Each number is 128 + 32 x the weight over its row's rms, rounded and kept within 0 to 255. Layers, rows and columns count from 0. Numbers have three digits each. The size before them is the row's rms in percent of the matrix's.

# up: layer 12 MLP up, 1024x256, rms 0.11, rows 112-211, columns 192-255
# down: layer 12 MLP down (transposed), 1024x256, rms 0.126, rows 112-211, columns 192-255
up112 101:136171128190106127086136166134128155080198168156135124113108165158068107136110158116127114117124115153147163130134132155148164090063164101104137164164143112109126083042136168177092079117129109
down112 094:094135135099105126157090090146168158147125101109071103143131152131171181051122173102150131143140110117105133122086129135133146102174042174106102071168081150177160177114137089148095160100112153
up113 102:047176106171127109166141045155111118068115178135179137117110146179125158191073125181143150139112146174136134156136139141132070127081097159164134116141124097159138097118107099128116126142096150
down113 112:176165124195073119187162094134088073112087133123093121088051164134156097100136146164081178171151096128157150127125127134096145130155056142118172137147132114123145162143080148124099126136058067
up114 096:119146096070096104068123154083121122122130135138156134086085197137163119096164122087133082129156163159143146138094159141158085126063123117155150099164122055122105154071108114177095157133167097
down114 107:171170117107159126096126147102099195099191111151113110118127149115104108067140126120114157151128075181125164145208105101163150063154118125116129085152145109076085098147198159175155083106115105
up115 098:110154120150176132136148157138103121110144165116150110090116166173099136178090081155109093085155146126134102080118153179173123184096115106098170096123100131135131073128140131078101142160177187
down115 091:096103135120096122171134139073153191105132108151103108147126100120102107154126133084125181129153145122086132178141052151097155144142209163124118123077077132173118104106144126208122094068060136
up116 104:208159097172162146126073142159099154131152137151079161109138166089138073167160102156144112121146129119158154080148115149126086095138189090111124130122152107189123080118129131099108104140120204
down116 100:092095090109196113062115144134156110167096152110156066115118078146134155135069169104108154150119118101133119144133122160145113101084063133109128157128137145132159133161103116133108143112075094
up117 104:138135122159108129115138141171116162135070098084086136103082138163113135123098188132120139131091228086165181136087134192163157114164132133112135124098114112122122147145139146145117178151152135
down117 099:125090105143147094178145100167134138165131138153076090091148128172161108171171177135143059166119089144112118115095089129164110108178053227111154149141176181097099145141114199132122116060160166
up118 097:109123112124143101056087153140136071121101077207167145191114083132109137152134110105144086168172152122132219129215138107104113202098108111131131099159147088143087133138146168088125126122092108
down118 100:087144111143131192148174136110148123140112141066054155097140156171196095067131116194105176125175147114122044097123083135098136080143111163119102138161136151155182138156095143105126128121108125
up119 098:151106108120178151203086134131147120125092078126117136175124170094154138110180144167151115142087139175138172140098152086110130155091144173179111138145151179134133082095150137171147172149112108
down119 099:104159140106099146098125074136065163125217146129135143139155171124130148110175184094168117150137100084125094136150190094109093115155128086149169128194150155114105145138152171134149149131142145
up120 109:143180148146103163119202169147115136122092105123136043106111128123168116141107111141087138135170115193132172157123134134117149047094121124121093134110133121148134110108114114091157127178091166
down120 107:127119128147086102110161083115138178123121113082120133117190059112083178134182083145099138122111053093118130147118117090147097112103119061111186133134113145119097119145138149108141150107178140
up121 099:165138132150189195209094109143146078106165117119149141125157218144071113112132132149162105155218130107161131122180120145103086105122145153095170150100145151182119068175150115135151110103066087
down121 101:150145126078137119100168072113117149107155085128107142163118076142099173078123105162095061133111123106159145088131078149104164133183124135138172136134134068140129063101123134146147087122153097
up122 097:142157088136148151116144169100159180175183100150112108090115103101177091117118156170097155118167077146069223133143092139123053119104154141147096134059120174118126122140090054196157122161227058
down122 104:099118162111157109116092098116090063152124134113135173151130141123170123103147161115099192058125072113144067112186133162128186083159156120156087161145132124097172105094087162164091102116145129
up123 104:148120143120174107102140135154139075125148133173140128165123158172145101167118142090115124132092041210096173119154150117098153147153183108124067152110085171120134176174143149178148112134148100
down123 096:133116164125116089164155111176126109129093144145079117145109107150064134152124123129092160167185143114110146121138129179106087123059109129116186164116101122096123168113094120122145111142100079
up124 096:134151139088170112168175146172078118096137191184101137154165151112130147094146162149159094146098151099159066071115137108033154147158094186089121192118092153167084153120152172105107074185161124
down124 092:129166118137112075141163139054135134079138089106141124129167131157146143187175134178110093125202143114112123154178126124160206164093095116123156102141123052096140079144117140105153162128113128
up125 109:130157134188121094104104130161177155120139078147136154147148128139137119173140122122140120118163074111092109136140101103126137159084125158055119107074099151096073141139135145160113093116174164
down125 106:104081161135112185115151122144121088155117150082128147124150120170106128135165109087115100150147111102151095168115081125170110165108108123106178121110177114103095103098107121081124128126140115
up126 098:087134165156150093156130125129107132186110177097155117172185103133099123173094104116055080121143159096146131153166141172178132150159154160096117102167108101171156133060118106107077113170092099
down126 099:183119128133109154158156223127151105144104125105088139129133116107163056124185153064147213103131103166102086132065103129146143090163103160124149161168134137159178109121100074146143097094118196
up127 107:174176127147053110200151107147072091154139115112135092088148097140162162109123111086127167131150168116170086141158142068100069094102077151111120100091149124176197122055100144156120122149173160
down127 107:104089134102113134123106102144119119089115073136118187169156124095140114104184135151147131148135152124137087123125113089099144117100124112155129109156145133118175175146081112158154172121079148
up128 107:171111125085066158111161127096172130137132162137170104160150109094127124143118182085112066145164119156096148146101162123176142114153135174093172176118151049124128150083093157100086145146109136
down128 107:142134081140041140181143147154128079187153165087125158128094101139077097126153102109120109134145158161100107132145128150125113138085135086090159141056163060101085143079113061144163097119111138
up129 105:241145132109148102165116115094127136168111154144082113154126136167105124133086137112162078100099076098084128110143101145102092104111146168116088147109200084120130148092138152113157147125122081
down129 110:163121087112147167101123168091139145134082074150118122115154108067145109153102104155099146145136166182184130106130100117129165133154171102168162166130124143107120131099110168133141149183088169
up130 097:115160162120120183150154146184120080083126142104174138105112128125163127103114157143148031113154110140134110114040084097188160125135133141076135110169106117140113124086142152092119120119098155
down130 101:096099141174145092101172140150103146112163162140105130153163188129076127095141165167131131139164124097123130103098158113105178085093066119134133086089143084141147115125062157129123120127170087
up131 097:147110134165055194120085144100089101141101160079121112108142128142154155128115133203154137154140076134165141144081139117130137106157102153191201142126130115086062118129183149129092130114104137
down131 097:152119115137180149143099197151147101111176111060156077093095109095102095140112126101084129167145098115141181162151148116080202091151158141098135151133141055077114111056073172141157115126111133
up132 105:127109147132159181101105121051154122139159134157109054158145123178105118161150100059080055195135129184091117130155139104162146146102088141129151078131139172074134165174105113066144131168118146
down132 109:133164103094096197077151126124158071123119096145166139121155169148151095098097116140087179116161141166129207096107169140162157100160091155157159106152148139134093169095110125125118075178179118
up133 097:064155148078115123111120142134125109189140121102190083117137130119095155091114048102168148143149186169102086126170151087152168091135130115086141100147053127130107149146145114087107079121165146
down133 099:147077078149173085108149120109138102132150128094151120188170150076079049111088130091087152131106133092167117068179151128158087104143114125075151207133102110100167112137150160096184128112137176
up134 099:112124148124113078157151121138153102114074109143153160127104111091059184165129101111113183118128155161091186081157158124107177123079130097136166133118190110073157112162081183114107135082069144
down134 093:130141102135166106123096119141111157115174191175189106119147134066119122111163127115119162109145135108102163199186180176135154119102091164094107043099128082142139119106137110125075095092102184
up135 098:113095168074164129135097106100098129167144161132101131118146049116108142099167145087180124121108105157061170144100196121141151132144120110064126118142134176121170183130107095132138090147145108
down135 097:111131123103121107124117097110084152162078140106095106113110139123170116096123171119090105136113119169089091096130120169141123068183103125129146138135107096131204085131120076107156113188130076
up136 099:141160171110105128093083104188132083123126130124157152122077114081121213142124169181147133136186152131148168080111190186119148161114088115149115085155077145144125105177074171065122100159121090
down136 100:120097101121121091115145171131159089167139149162149151159096095126160081153102098119129075127121121131124136152114097123135151139152164158126134120140167118110104139156073081142087109163141120
up137 103:150105113165155150136122133168109123216156163102087101177145118083090158157091122140144160200096115150072149046073142092132151099123131136097135137110180048134144110120124110144130134215215083
down137 106:142097124132150101109134125098092094111148165156148044117158165134131180162098130132164129097135113090104113137140165176072130121196111094125125133135129128175100105177136082133093113122084092
up138 099:145147102094167145122136162165128046079146076129108131136120065194110101123131127130146070105152116153041225168153085089127113102138150143142135121125128112138119090099130164098115117132168187
down138 107:138172120135105133140136089145137180125090084131107141123147128149128108109080134166110210158144100085156115141148185178031135143148124132124129108144141165146096160108130120158172092091114143
up139 104:142105157131089099098119078147104151076169144064140116090132131126136102115117135116142155160090114135139163085162138106168115109123181174140138110114130057159141076130128078143115155130126155
down139 104:128113179156140115153105132096120097157114138093163141181083125168071090150095165185121141132138118094110138123106128095090105136173115152140121139119089150107151089206087109154170138102150110
up140 100:177095141139185162132132149173116156135070175109166131135149154182128122095136136082125128105107146125171125113135085109136166156176156112135145172164137193156162138067115148127157189175101167
down140 089:139058078122153078160117158153145148185098125152066113102175130085156112171086155157147167127142101139126126155162081119117115115129097101110129138151102113156159131140070146079123131073128119
up141 097:118141139173094111127077152126136113150121127172125138172097116148105159154190172104112109089131121163202172110113131125127155182147071105159087187110209138068095163129086143104078180112164091
down141 093:121120142143102134155176158110146088124074093170142134128136196237157119046208071149160084117146127120100080108159124161184150148100142176104146107108096071139109125139087100123119071083105112
up142 098:080161072105178109080143106132104111177133151165137110088159114137115059116141100117175131162107160051066121071090179141179163114146129116111154126101117135118117108038131151143136157123098215
down142 105:166125103119089170162136126128116160106082074103181132142155099096093110099159160137168146067144115092155056132125137170134147129142168074095126101166099090096094103100150102089134186112147140
up143 103:124145174100121130091096097141154089136159127133048123156108167125138093144120199103118133167149155133106120136162055173103134134027125207101145105125101146137109113147149204113086132166113146
down143 105:111140101121121139138141120117121155150142102234112086180059098151104085156144105096095151105130099123131188147042104138174134133072162106106209084132180129123098113136145137128127128088177101
up144 095:110091110115107180153068084114207110119076132171132165126105101125115117103151088158109161132169120138152130131036137116159170153187098115125148174094096096146111142104098116161079152075148077
down144 095:112137133072202116078160115112115198135087104126156106098127123067103086110156150144150112174153151090180071082176127068097182101167119119132155114106171149075142129108129126155141159180110170
up145 105:166130150164118183137073087133125138079066084206112119192103115150177127114059119117157135129167077127130163187116147155117100166113115113097128105147127074162104118143150181113114128094179097
down145 109:116137090140123094171102145175174144115055141144111127144116120126146108144096124117108133126095123098113172068131146120091100153082125131146195129091120099123131138118181134153094157086163108
up146 105:152155129132129184086132078111120078127129154123120119120103102150138107108086106165143172148097147078122176090161181072172125107101138126150151161153202125111178139161128125130107125117145136
down146 104:080124146126132059139152131179102102131138134085094135108115140141112116160164180134110060102137082181115157149118109153100123124124154147103108077122137090103050181142149100136151106186122168
up147 099:146089086173142070090102144133098179106150219128138141118195134117172109116086117147111136124112160186148083104157079118136160150124142144088143181117138127160121167143158140114081223115122118
down147 094:122167113076092132177103151127151110110112074139164155122061130167099179153168129089111131149164126067142155125117180115152130121155140102186117119121140131122160060136137095175146079153130110
up148 109:111093154124115093107130205162137138173108220126103163133102115147096149113104110073106156076117077135143154142157092055168080135055105125140116160123109142103108153126091166083105141188137097
down148 101:170081134163128090122113119151118179126135154123081078139084088151077144086187152181152100068195144096148169122102130120102149173124132136130115156113191095131112130138121109162113099130112090
up149 095:190118105143109139105152159116139099140091188125127145197162125095120092118107199098164123112165136141129100131146157139148099149145173158144127079155068163107155149088142170105098155113123158
down149 090:107169089138140073115151093144130117105166060116130139111067141160164177119089116170069114127092100149117211110150153171083131081087098161138109143157119099165103054140081125200133099139149080
up150 099:120172109102075131086135143101092186107081175096120170097132129158143108099071161073071125116145103081121143081108114193153088118107097129094123151166176112143120070175105070181167148151103137
down150 105:151079116146198106117172117140151095144118105078131042119088178096179157156140119178134099111147111126153083148046095114158163199055079108134139112066093137098124135129123124098206104153144123
up151 091:114139085071139118154113064151108148115123181101097175117101061159109168178137139079167131145130128155148168091135147086153165114125139137129149095148139126101049125129155119101155137149096166
down151 096:115163115093151125157124143103178127144061125175125112118158150158105174116126172078118144136080078113133142199118094184190128112135094103111121139195142135137112087132116076075133102161145144
up152 096:118154141135122063163149148108173095057105183094142137128152175086173135125098161108145142120122205162138141161150107113166093125087140071079161113147132102071120152176122115155126105143111046
down152 101:096161086075123137077103154169064131135154162149114111121140112054139136142141129095102144163160039177142107133052130095121185150137105162105162112176097144128168111134121160126146125138132132
up153 100:176166131129130122161110143123087104092144141063107106144120137141154072141148121108157166153060101106147153148085146128074139149193151156082130158154093122163089189114145102141099139123118148
down153 092:145168114081153155078105153146173160135123088123079070093073163163104174123179093184141100096147099128090120171128126163105096110092141093141146087144116135186146113108110120124152192081155118
up154 096:076195170115062155112099126117089170136160137095160134118129108123118049081151099105091130162146117146177076110090176070107138114133053147133154114158116136160182109134100128141114117122141159
down154 088:154056132090175099147123144076142109132071130080107100108159121095088234154102080142131114100134100106077114137181103137111159145085193111127183061129213139166114116095108088106104109129066114
up155 099:122128121158120107109097163131182064156144115146119101115087190146072196115105165131132121124098151145151170114121120117152147137165137174160160118188134134068169141060135084082140079099105155
down155 093:148117158123147144161126098125145137128176071109077138119120127135118141174111134121085133152140127090097121127145076128145180130027051066096116092103147092159092133182138105132142191178146107
up156 092:119142158123130131114144138103158149161079134114091171166185164080138135068089171184119175142129106146188124140065136090140112154094108112141136154142126061077114141116163131143102108136153174
down156 093:147124166176072108097159122076103127131139069113078125107100088137131113171116128069127103105142102126142130096151139180141137070138117166143122122131114132140163167100087102159162122108127116
up157 100:143134104141178123069136137117129127117145154173093108084105185134171124137069146143106172122119105107123162133128089141131166111130129180146163141094176170096085141068172113158127134089138155
down157 100:142113103093085087128139189109079176175165150107104112130110163119158159123146124112085123130123198112176182108131121167116108095120124138154156161099120098110109197116138189128135110150152128
up158 098:094153096106110164188151127131154145092072165115163128095121141105148118151102159189142119146139122149146143197162097099110150137129182100099117117091088148122147098155120144161140136122107145
down158 101:100074132161127101171179201089117158104148093157079023166142164185089148101121131131171158162145128122097124103114132096112109117131141114145122137151167174149094112188110136161076136050142141
up159 095:089141173146141164114119154140092173146121085114145111127131121119147093148117123110102111067092084134141204117127101143103141142106130066163161105134182190165107099137138184159050162165103150
down159 088:119127092175064089121154141129131123068166136130108191082107131160087136130127134140143211118171146155162082150197133165121101134140121089098097145123119114186133080202097106133143129120118144
up160 101:103167071154085189125115093152144088092161074167119149081176136074117131129123134218118159140127142098057149150130151084140146127115144139180149125124178104105118092137128186054181128125154124
down160 102:179123160114091132149193115128156139168141180114137113144123091160093086105129158085114122135117135082147138141127190114157099105095090117117202126120058125185156161129158094097151119061062106
up161 100:100113065181099113096133107123157136132183076199097170125165118061099141124122167161139184129105106139172139130147152099130172144141116135136138146179075104174137072103143155108106159131123063
down161 101:084168165110097157139168147169096137145092165138095110142147113111202106104161146173136106177214173099113108109149182125131110145128131116119190154218116140133097166118179120119149160103121166
up162 095:110161081100106121117142121096175125100142151130099134098104146089053119108094177147078099151177136106125176122117170103148143143152088140118111108077142110145119122117087123137090093054153068
down162 096:121112183160127110114095080071149120115088083121131102171137102109130130098104086116092147205087204076133137093116097124126123075148156146179140179167128064108139148139165157096103182097112136
up163 097:137143113117080103152062085103126058137052172104113064147090133147133153152133081169127165101075145162185113156112178189080121118146133140089178134083178063106131165117117096144129169114105139
down163 107:174069092057085144180143124131113164108112117140114157077166188102110127122085107062128115165156114096142094138114117088112148103166175122115114107160065168114166130136143117084131115119103160
up164 102:137151078095133127173090105156099116122119115135058053136056235123106145143123130171112164146211090100103162125141125140189125116190088098133130125127120143130130104113080097184136118081113143
down164 099:160142114148143083193068098087107182110109122124099178163120163193113143099102162078121133118138145165124083119151119092090126113102150119156134085093121144095062099087134082158139185134125073
up165 096:157131094109113095095117148105164117136115142128156151090159144169135081127104134153140143178133142171126221138109123075129111120167095107167117132108160187092048156144076161147152151098120172
down165 105:091172159125128133116101103171153142134127143185101143113147107153120082073183128113135172121121120150091085100094095142035122131072140111109129083148125100150122140114092080146137138168105184
up166 107:106098047145109125138175156128105097119138117133127157150152167139134158161117129113077091140114168040110130106142153174134101107118137066088155094160078118131095123128103181119097144153147133
down166 107:174142096078083205144124123180116069143101142100091135135058154088111122125111086129130170135137108126140117139049109146173132149124147154183162162149140116143076175140159106114100115155143132
up167 092:116127105074152076094181099122123195133145142067079122115090144147125068120097186091083105088143174096154164132119158135123156177161071150125125168159080082108171109085111137209106076146153165
down167 097:100097152163188128044091177124095115123119141197118082174180145131161084130139094107162131129088185152108148133101101130143128071155121104093051115112157118158167183137127080088157134186105131
up168 120:133122108179125160079176136128069142066130112161162079082106138111081138092110099137064139172138121096101087146142162077145120102105140137138104150123118121122131126179143103102140087105116090
down168 090:128124198175120155127123192161128119106114072137119100111128153150080062126109105156088132129103151111147121137132151071078122159124158152134059147091083135148137189192100133088161106108132138
up169 100:111127109138160093112153124130122106150120144157091128139051081109157163114155094139161097164116170127073152125130120070165082125148171178096146179111120094119142188106135133063165082092130128
down169 097:179188116159147162131132127107153125140129084131177109096110110184144097138122181096189148155151083105103129103146115058044088128130107111140082114146061107158138138084093120108172140121075165
up170 091:091087082111135176136127175095138168141157104158090144140144098105086143178132145169106149111134170133137128115146080120116144126098131147092101171103176171110149115160135082181066103087153162
down170 093:164119097093171102116078158147133146041157149117110168099091145107154185087103173126098142106105093112115104099129067185179102144201124143129137072091156059163133101057112108069151099115096099
up171 096:131147135122114202167076072147132142133144072147069168175128196165125124145091113174136144124146177137140163159123105173166146142142126152119153107093122083122069078139132115137121133120130167
down171 102:122117136182093067137165150232170105132131125063128121112091154142110103149126130060184167083090120134149133124094123106068167074084156132164159101102119116127121170151096151138158150170077129
up172 104:131153154129131140137128127158097145194154135175087110139078109112114065112140153101065091110126168161186137066115117175102080111111133083110120184159155118152103170156125142087114121135169230
down172 107:152119067152164105127124121136129169127124137102124156048085106112090124130097113111113138062040141153061120126131210127117131129161097093088056197123178108134146154122143139115070121107126203
up173 101:146069115125128108211137179072138118087102159131098154167173139115172109137081102138146103138099180138236150137092146108143161086152097148124088128145175129096175152133116091139114124082095114
down173 102:103164111144197124096152068121103113103164227089126136155060166139159110084111127167149092163131138118154087138198142140125131132175151168154114109112099161183148114078165108122100102107161121
up174 108:178090167124164105145077202088080152167098154117152154158132136154092145149161103189111121115108161082175070135166112123101112108068095127179173121187167156154129146142135164080137110119142175
down174 087:094141123116172129159145107071129092211112071125131149118101151129156100119141182137113119069130159144140150103133151121094158062130135159158091095114087068123174154164159079099088146098127083
up175 098:114203128145093162116166153099129205094139124173092100098181159104104077135146087103163113117160136161146097159139169126107079097169154099106222164113118134134167182144098136156171095158117120
down175 097:174145108099100122116086103183198114157149172100128145181116101114150128110129116142131098085107163168144109198162100137170191145181168065150163092113098161144118139120159153097121129151142103
up176 099:145087032161119196215119093124124111107136130096102148132159135111135137114067135122071180100115187131100130089132127164098144165117061189140147122128141129120125175179166173122115176099133097
down176 097:101171175090162138149095174141106095100111109117096158175116133176151112141133091063115130152077072131151109084053141180104145068118103180110123087115230139115122175159095147104117124191117153
up177 109:150121108000145155117079129105124167161159206108170141143100146115098159185113065122090132175128101141196124124103105166095110148096122136135119155104104153087187074141141152113149106168140117
down177 104:170158090117093115202128114132137081125174107093132128111085114083116118105143185087159098196144131103109145109087169144126114143170177159105134120116083116133112160143113178129150095123108151
up178 095:105088083117090167137151141136100171125120123123145125138149116140126146170115125153145079138072087121159181106118154119183218112110164106100117107114094165146171127141134138103142142114122106
down178 114:146120130135180126091115143127191107128153075168159183201146105109147097084117129137112241140097142162086101156102120143088126097104142124159123131166166089109104116158047098123094079114095131
up179 093:115130062130114150161124181094121149152123116104168109109116115146130147130106049129084065140133087105124089109170116116180081150158077072154119143148119086092126105125132141108098150152100164
down179 092:157098143125077152161085127127124167185167188155149147132131095173133127107179120136106102157127175130073172139105138121095085112174146138114174123164153073140145112133197124169120126098155088
up180 099:112088117178144088138175154043083113079123163128146166167129173162160108112099169167067138116119114092126102202132104193088108139173129108197141139122156117102098125154116194104181136103134132
down180 098:081162089139119118099136109070202027102077143101094113146136097095130158137148143143100162138135054175161087134104077073098099110152105198144089105116151165106127072139113113157142139149106095
up181 101:128126172092150131132122104136149119173126141148115147143097167130054167120174129095172174093178141183142089131081156144108158138124101124196130132124135098110108169114129119131073121160149131
down181 097:127115117099091168102189153121117165136143152114079182117133103138115076112194118137119090167227101103114101170129142109081113124077086109166066159119157135180102091152090089083048072086106112
up182 105:148131116065118134172129131117151101127125187111063081104159059073120134129150129138127129131120143179099116096168151158135089143143080113136113083134112087192096110157121164089151101133167140
down182 110:147123114153136166139152092112077146152133130125181151149105164127104128130153171142139148082091130164073123151203147060167130135138095133089177192178142118126122139117088148158160149043145161
up183 095:127088143149147122106142122113124160165076157156114095137127090131112149172051141177149166140153162123128117130099202158180116135035126158130138110139093141106054160091154188136133123097114112
down183 092:083179118095079087108135086141118134163102089156160192145188159140166087049149170112005141067134136120117113131147117088143128120141111094111077107125111162126131191100106076128088149195145197
up184 100:088087129115214100131122157194131107142132129176086115067130144139153130152157101150073158124098093086097177106099059212131143159120114130089074099180130143087124132149138160058143153110093139
down184 101:116182075136047122158157114133139142140120092137127121083064092115124111106100133135121145052110085129154133174228044098103091129129104158151158116129125092121119120125174202153101114129117161
up185 100:127116102096160135088123154103083138132110163101127117175173109140163096122141139175159136091146157128213166106106121118128182175120110150116164113111162094078114143146121132062087105155090159
down185 100:199116164158137146172123119145171159154168131112126153143141154081110183153129121172114138093101089139102045145158180095159153075189139114126103111132094120144158115129145193099162184127112059
up186 098:075187112054097140106120111157115123139180100122115088167105091156105158088138148130161032106061180120191131161138193105112115099090120136145122141058094146136139116104145137150129112120088100
down186 098:162135173137149107120124069113124180118154138139147129140127114144180106094113096080187112164155185122144119090111072139121101139160133085097144180168148097151059111100111124127168077163139126
up187 099:149166189144165077131048133145120115173199174139151195135114102139179155135080146090167081156128152137149129198076128137113152085120197128125113117132077096120121150142103180123135204191095091
down187 095:136167109117079117107147143132144160129138129079085077171182081144126114160158183105148091129063128153074102088105165066151149166079115158105151146093124121154156119140138130096175120088128167
up188 102:149095202146040168150090156152176185111130123100136114090124123133112148127172135092130126153116156098096119135106131115137113163077100133197151111145153129093171159107133132116144183154128124
down188 096:081132112182097148140161135194109097139150092121133184156106144154118098127077124146121155110135167129068135106160178184116116209163127095098083150087122105161181098198118139139073127118139117
up189 101:106182134073116116138116141113135114185045128127126053069128109111072082137074152131160132107130122127149148117122138096130164123119146125097117135119139193101101129086124119127160148142129137
down189 107:139098106162117074172100152062147145120138129099123167101142096142124094181143124159140121169174168161142107139131119105152168063131122175086126140076125112163109154130085134123136082123099115
up190 101:175174055134044129105131122135143096137074151136150100097132117149099099146114142171171119137126166122161152091142172163105091164135134082173170176134130165120091052092087130078087154094124156
down190 090:126113191082084106063173133065124163084102178115155169144104130149051124187084150154119101117158099088143140086060156111078145141085184055158119157134117104091140161155122174096144190138178159
up191 098:069147114139132189183134158197098130096150087044139101137169105093148126058176115131165116076142106152152129134126112184103129099067131120166104183108148168074145153171174118121166148194135123
down191 105:108114076131175066135103116188126161104150192114127107106085144196117129155140109127124108153140152154162130143117121093197137123103174124087175119113166135112174173167138141123167102129141102
up192 105:102098059117171131143118155053187136123143117099116139093105089126135194089135174144181115118103094163139079090148162131165110117088089121110124200121141128154107144110123100124156093102115126
down192 102:087108109140093160173080130139095144124092089116168102146158132132137130112104161125072141121146118212049078177145167108171121147139121106102146092108122100100093121096137101188082131109149141
up193 101:155126093116100080125174125131171105105112154128134109068148134151107152148111217186148203171160139131184134160143142169143095125172073119172094108112129073127108179150157105133116129120168102
down193 095:083146164164169127093140157140124144126072102137128209147168167205158148134136096125144144131077131148148129130125121098117168125121138096150122100075119168188138118089069187109141127162098124
up194 100:155166122155150192127118130075119148136078098164148200126163128148157086136179162077128122126105103111126102136135109120134111170091096136135088136140210165108121121128122182144100173044179124
down194 104:087142128139132139144123134126126044109106168157113114123119139103148168106116112159211110078090131077081141127127138126095096175144142186193128162125120160182151127174113154137051140165109082
up195 098:124087142152108071100175141143060153078135121110129156137126160117078063110091169127096122148131055146195118115076132165087139074089116175156186096086145105115150103150112153146143157119094121
down195 089:119163098148166118069163113141143121147082135189120137073125121149124136127169080153116186127086147085110188131143168093160146120130130122110101195185071143164158137092165151110099126089157128
up196 091:117170119088167141163139132123106145125132180133183079122147184164172173128112156092155089031156071091133134073139110171137085146112120185120167170119143100138111093097136091141095168063143113
down196 090:140148186135086116117122125083140110202086100065143102103128152142174149192179102118100152101114134196118181153107150122149129141118135087101122096094109141144071106054073086122106134171160089
up197 102:109108096123083117093142109079134121104159158124113133173084112104144099139094116067096159198111139065128147150054184138073122128101085121122138091123122133117157124165171134084173184112162161
down197 106:065075075138084071119153179109127156167120074115124176086142136121093135176077110149112141104096160148172144155138099130099129131171149130108153077107129123071146128168067117140113148106151075
up198 104:157177151186128079182130129116132209131127141154097129206089195126107134119133130118145104125082113128103115106148143150158150124131141095095139138162103195106208177141084060118158092083126095
down198 112:198127101169129153098150141110139101112138138089167174132137119119195073119186134187167082048119118161103161068175124158135162127146109098118125126163115073167152103172152135132135132119083078
up199 092:139111123113120112134152105192135078132139136166113129146078130126085104080151114139160137099090168158129095114099154228120163105159096093084021155131150099099143158188133142136131129102185126
down199 087:127098082171096126118154177157103157049116130155122103129144152122098075179143150212139150148183085130096145140110157126137136112115135172140135111163103181133144099151149107059139159185154150
up200 098:128087195114113139175095122114137141120141142095144115130069188139170080125166165121149181141119065094135145157134108088183116165132121122123113118117115141148108137161155167107096136126159157
down200 102:146167124112161139135142081144136114061135094146077171123173166203080154149112046145149129095129117119190099091114101145136157144126141129124092067099112172106119149169130135145179119164147126
up201 098:163121103109149088119094158114097196124206127106153207148141113108140112189189147113114129165073142114121117148173059083131099056161147105105096187139153124096114060126059105152111067135072141
down201 101:132158151119130127145129139131153110105073130120122115136116171102158157066129119111112135125187075070145137121046183128131081157097109137113120069081092124153141214086133114177138125148156095
up202 097:140112138106140081182109157086088158096170164152140132128116203140213134145122151151162086157156173064151122110109058104108118164110116136140131137145141143144126132072122159119108140077133145
down202 094:139129103131130132072151165118152060131114197127085089120103057059139111096135094151144112071099087117092177145071064102121162197125148082130221178123128162110142159154116147105114134153187125
up203 105:052136171147170122117113164137177113137103088144131112126070056142133076159086147121138156135146096170109156060124175066129104162114167127111130084126114101177094179137188113128109107133202092
down203 106:168113150136122174136057121169112138133105183108154113155096144129170076175085139084120174174119086111155146144165163152175136140182116186155109110139171103146139112172076095162080107045052132
up204 096:114076123173142117176063101113162138138091128151135191093047127097130101174113146128138120162131131149161144085142116105037172147130108152103158146132098157180076129173063114098115121088193087
down204 108:171148157094189109168093100106081169174166162131092079113154132160083119155129122125117134114115154124166106097136161105136157115175081162101116161132175197165080110099125120115207217160145111
up205 100:088185177100132144086138136111095120108121089131075185132099159114107183117177147113152095097155112124185129147173128144135090116083110129131193141132118108097158130068172122121148150128090124
down205 102:138131177147144087158117146143140112163101102129138150085151124102164159106115090150142122047163153149102131182159119066139127116086085147103161083165150155181050119133100128135114148083138139
up206 098:106119096155103101187154148102125128118168149118161069139149039146113070082158171167148144130179160157132186130170098162086129102089147155155134065128107102134171129133134074081081185216099109
down206 100:087112132119207048040114121128156141125118148155111148172122120123088141155168134135187155134137089139145115135111111096171062093107118208151143076106157139124123078078136209119126071093144106
up207 095:139158156105111100093153094124129135161172168119088183165125107116079106116125152055064183056129169149120146152116127085135174122066077161158109160140169150151122158145152116152048134109125142
down207 099:112091183108117130215168079115116179157142083140089115160069135099110073163135130152123120133104125109099128089079152093144117119123124157106131158087139153142114152173098106143106159114066132
up208 097:093083148105180095112107155121157121195098118104110129131162176166140100120117086137145173146085089120133163116107116105140164155145117129163039044099166092143126041101095118166121160122147100
down208 099:132176151157057131176135125143111131124143136145136156057097106124093140104177142088086148157126142143082136148059131141130151136080151116108145160171078127115131088075157153105117129078135126
up209 108:078148128149084156152154144130131097158192127165113115189142158143098077178162148106110150128067180173124149137116119120129152132129075144147149115102103156079066098120085133093088154123134156
down209 108:111182101125166142162128129087123166154115144169077133118125206144111177145085147117120130076185156161108115110174142119093115127079168121162148108116116179128091128204133104084115098132134154
up210 096:065126069039121159109147135147081138123077139156163166113115142085100100138129153106131089155100178144162143143155167102105124147116151123099114088127095121130079180095123123104079131110140106
down210 087:157129169202092146158085093140139121142207122101107098146072124132166101139108120101127146152141104145091058070129073180129170114151142146112130137169189134126178122097180149132125094139179114
up211 095:147142083147147080060089225163120169138147106187086131162141053097135128166123195153122131150116076131131079104066145123126142141148200123169114145083141141094120154127114054180134131186074119
down211 095:119161133122183166089149093095187109126139132111115115134120136125166129125083108118133164116127076143115099105187154084140100110127139103117142153130104123094165142115097157115157140133148144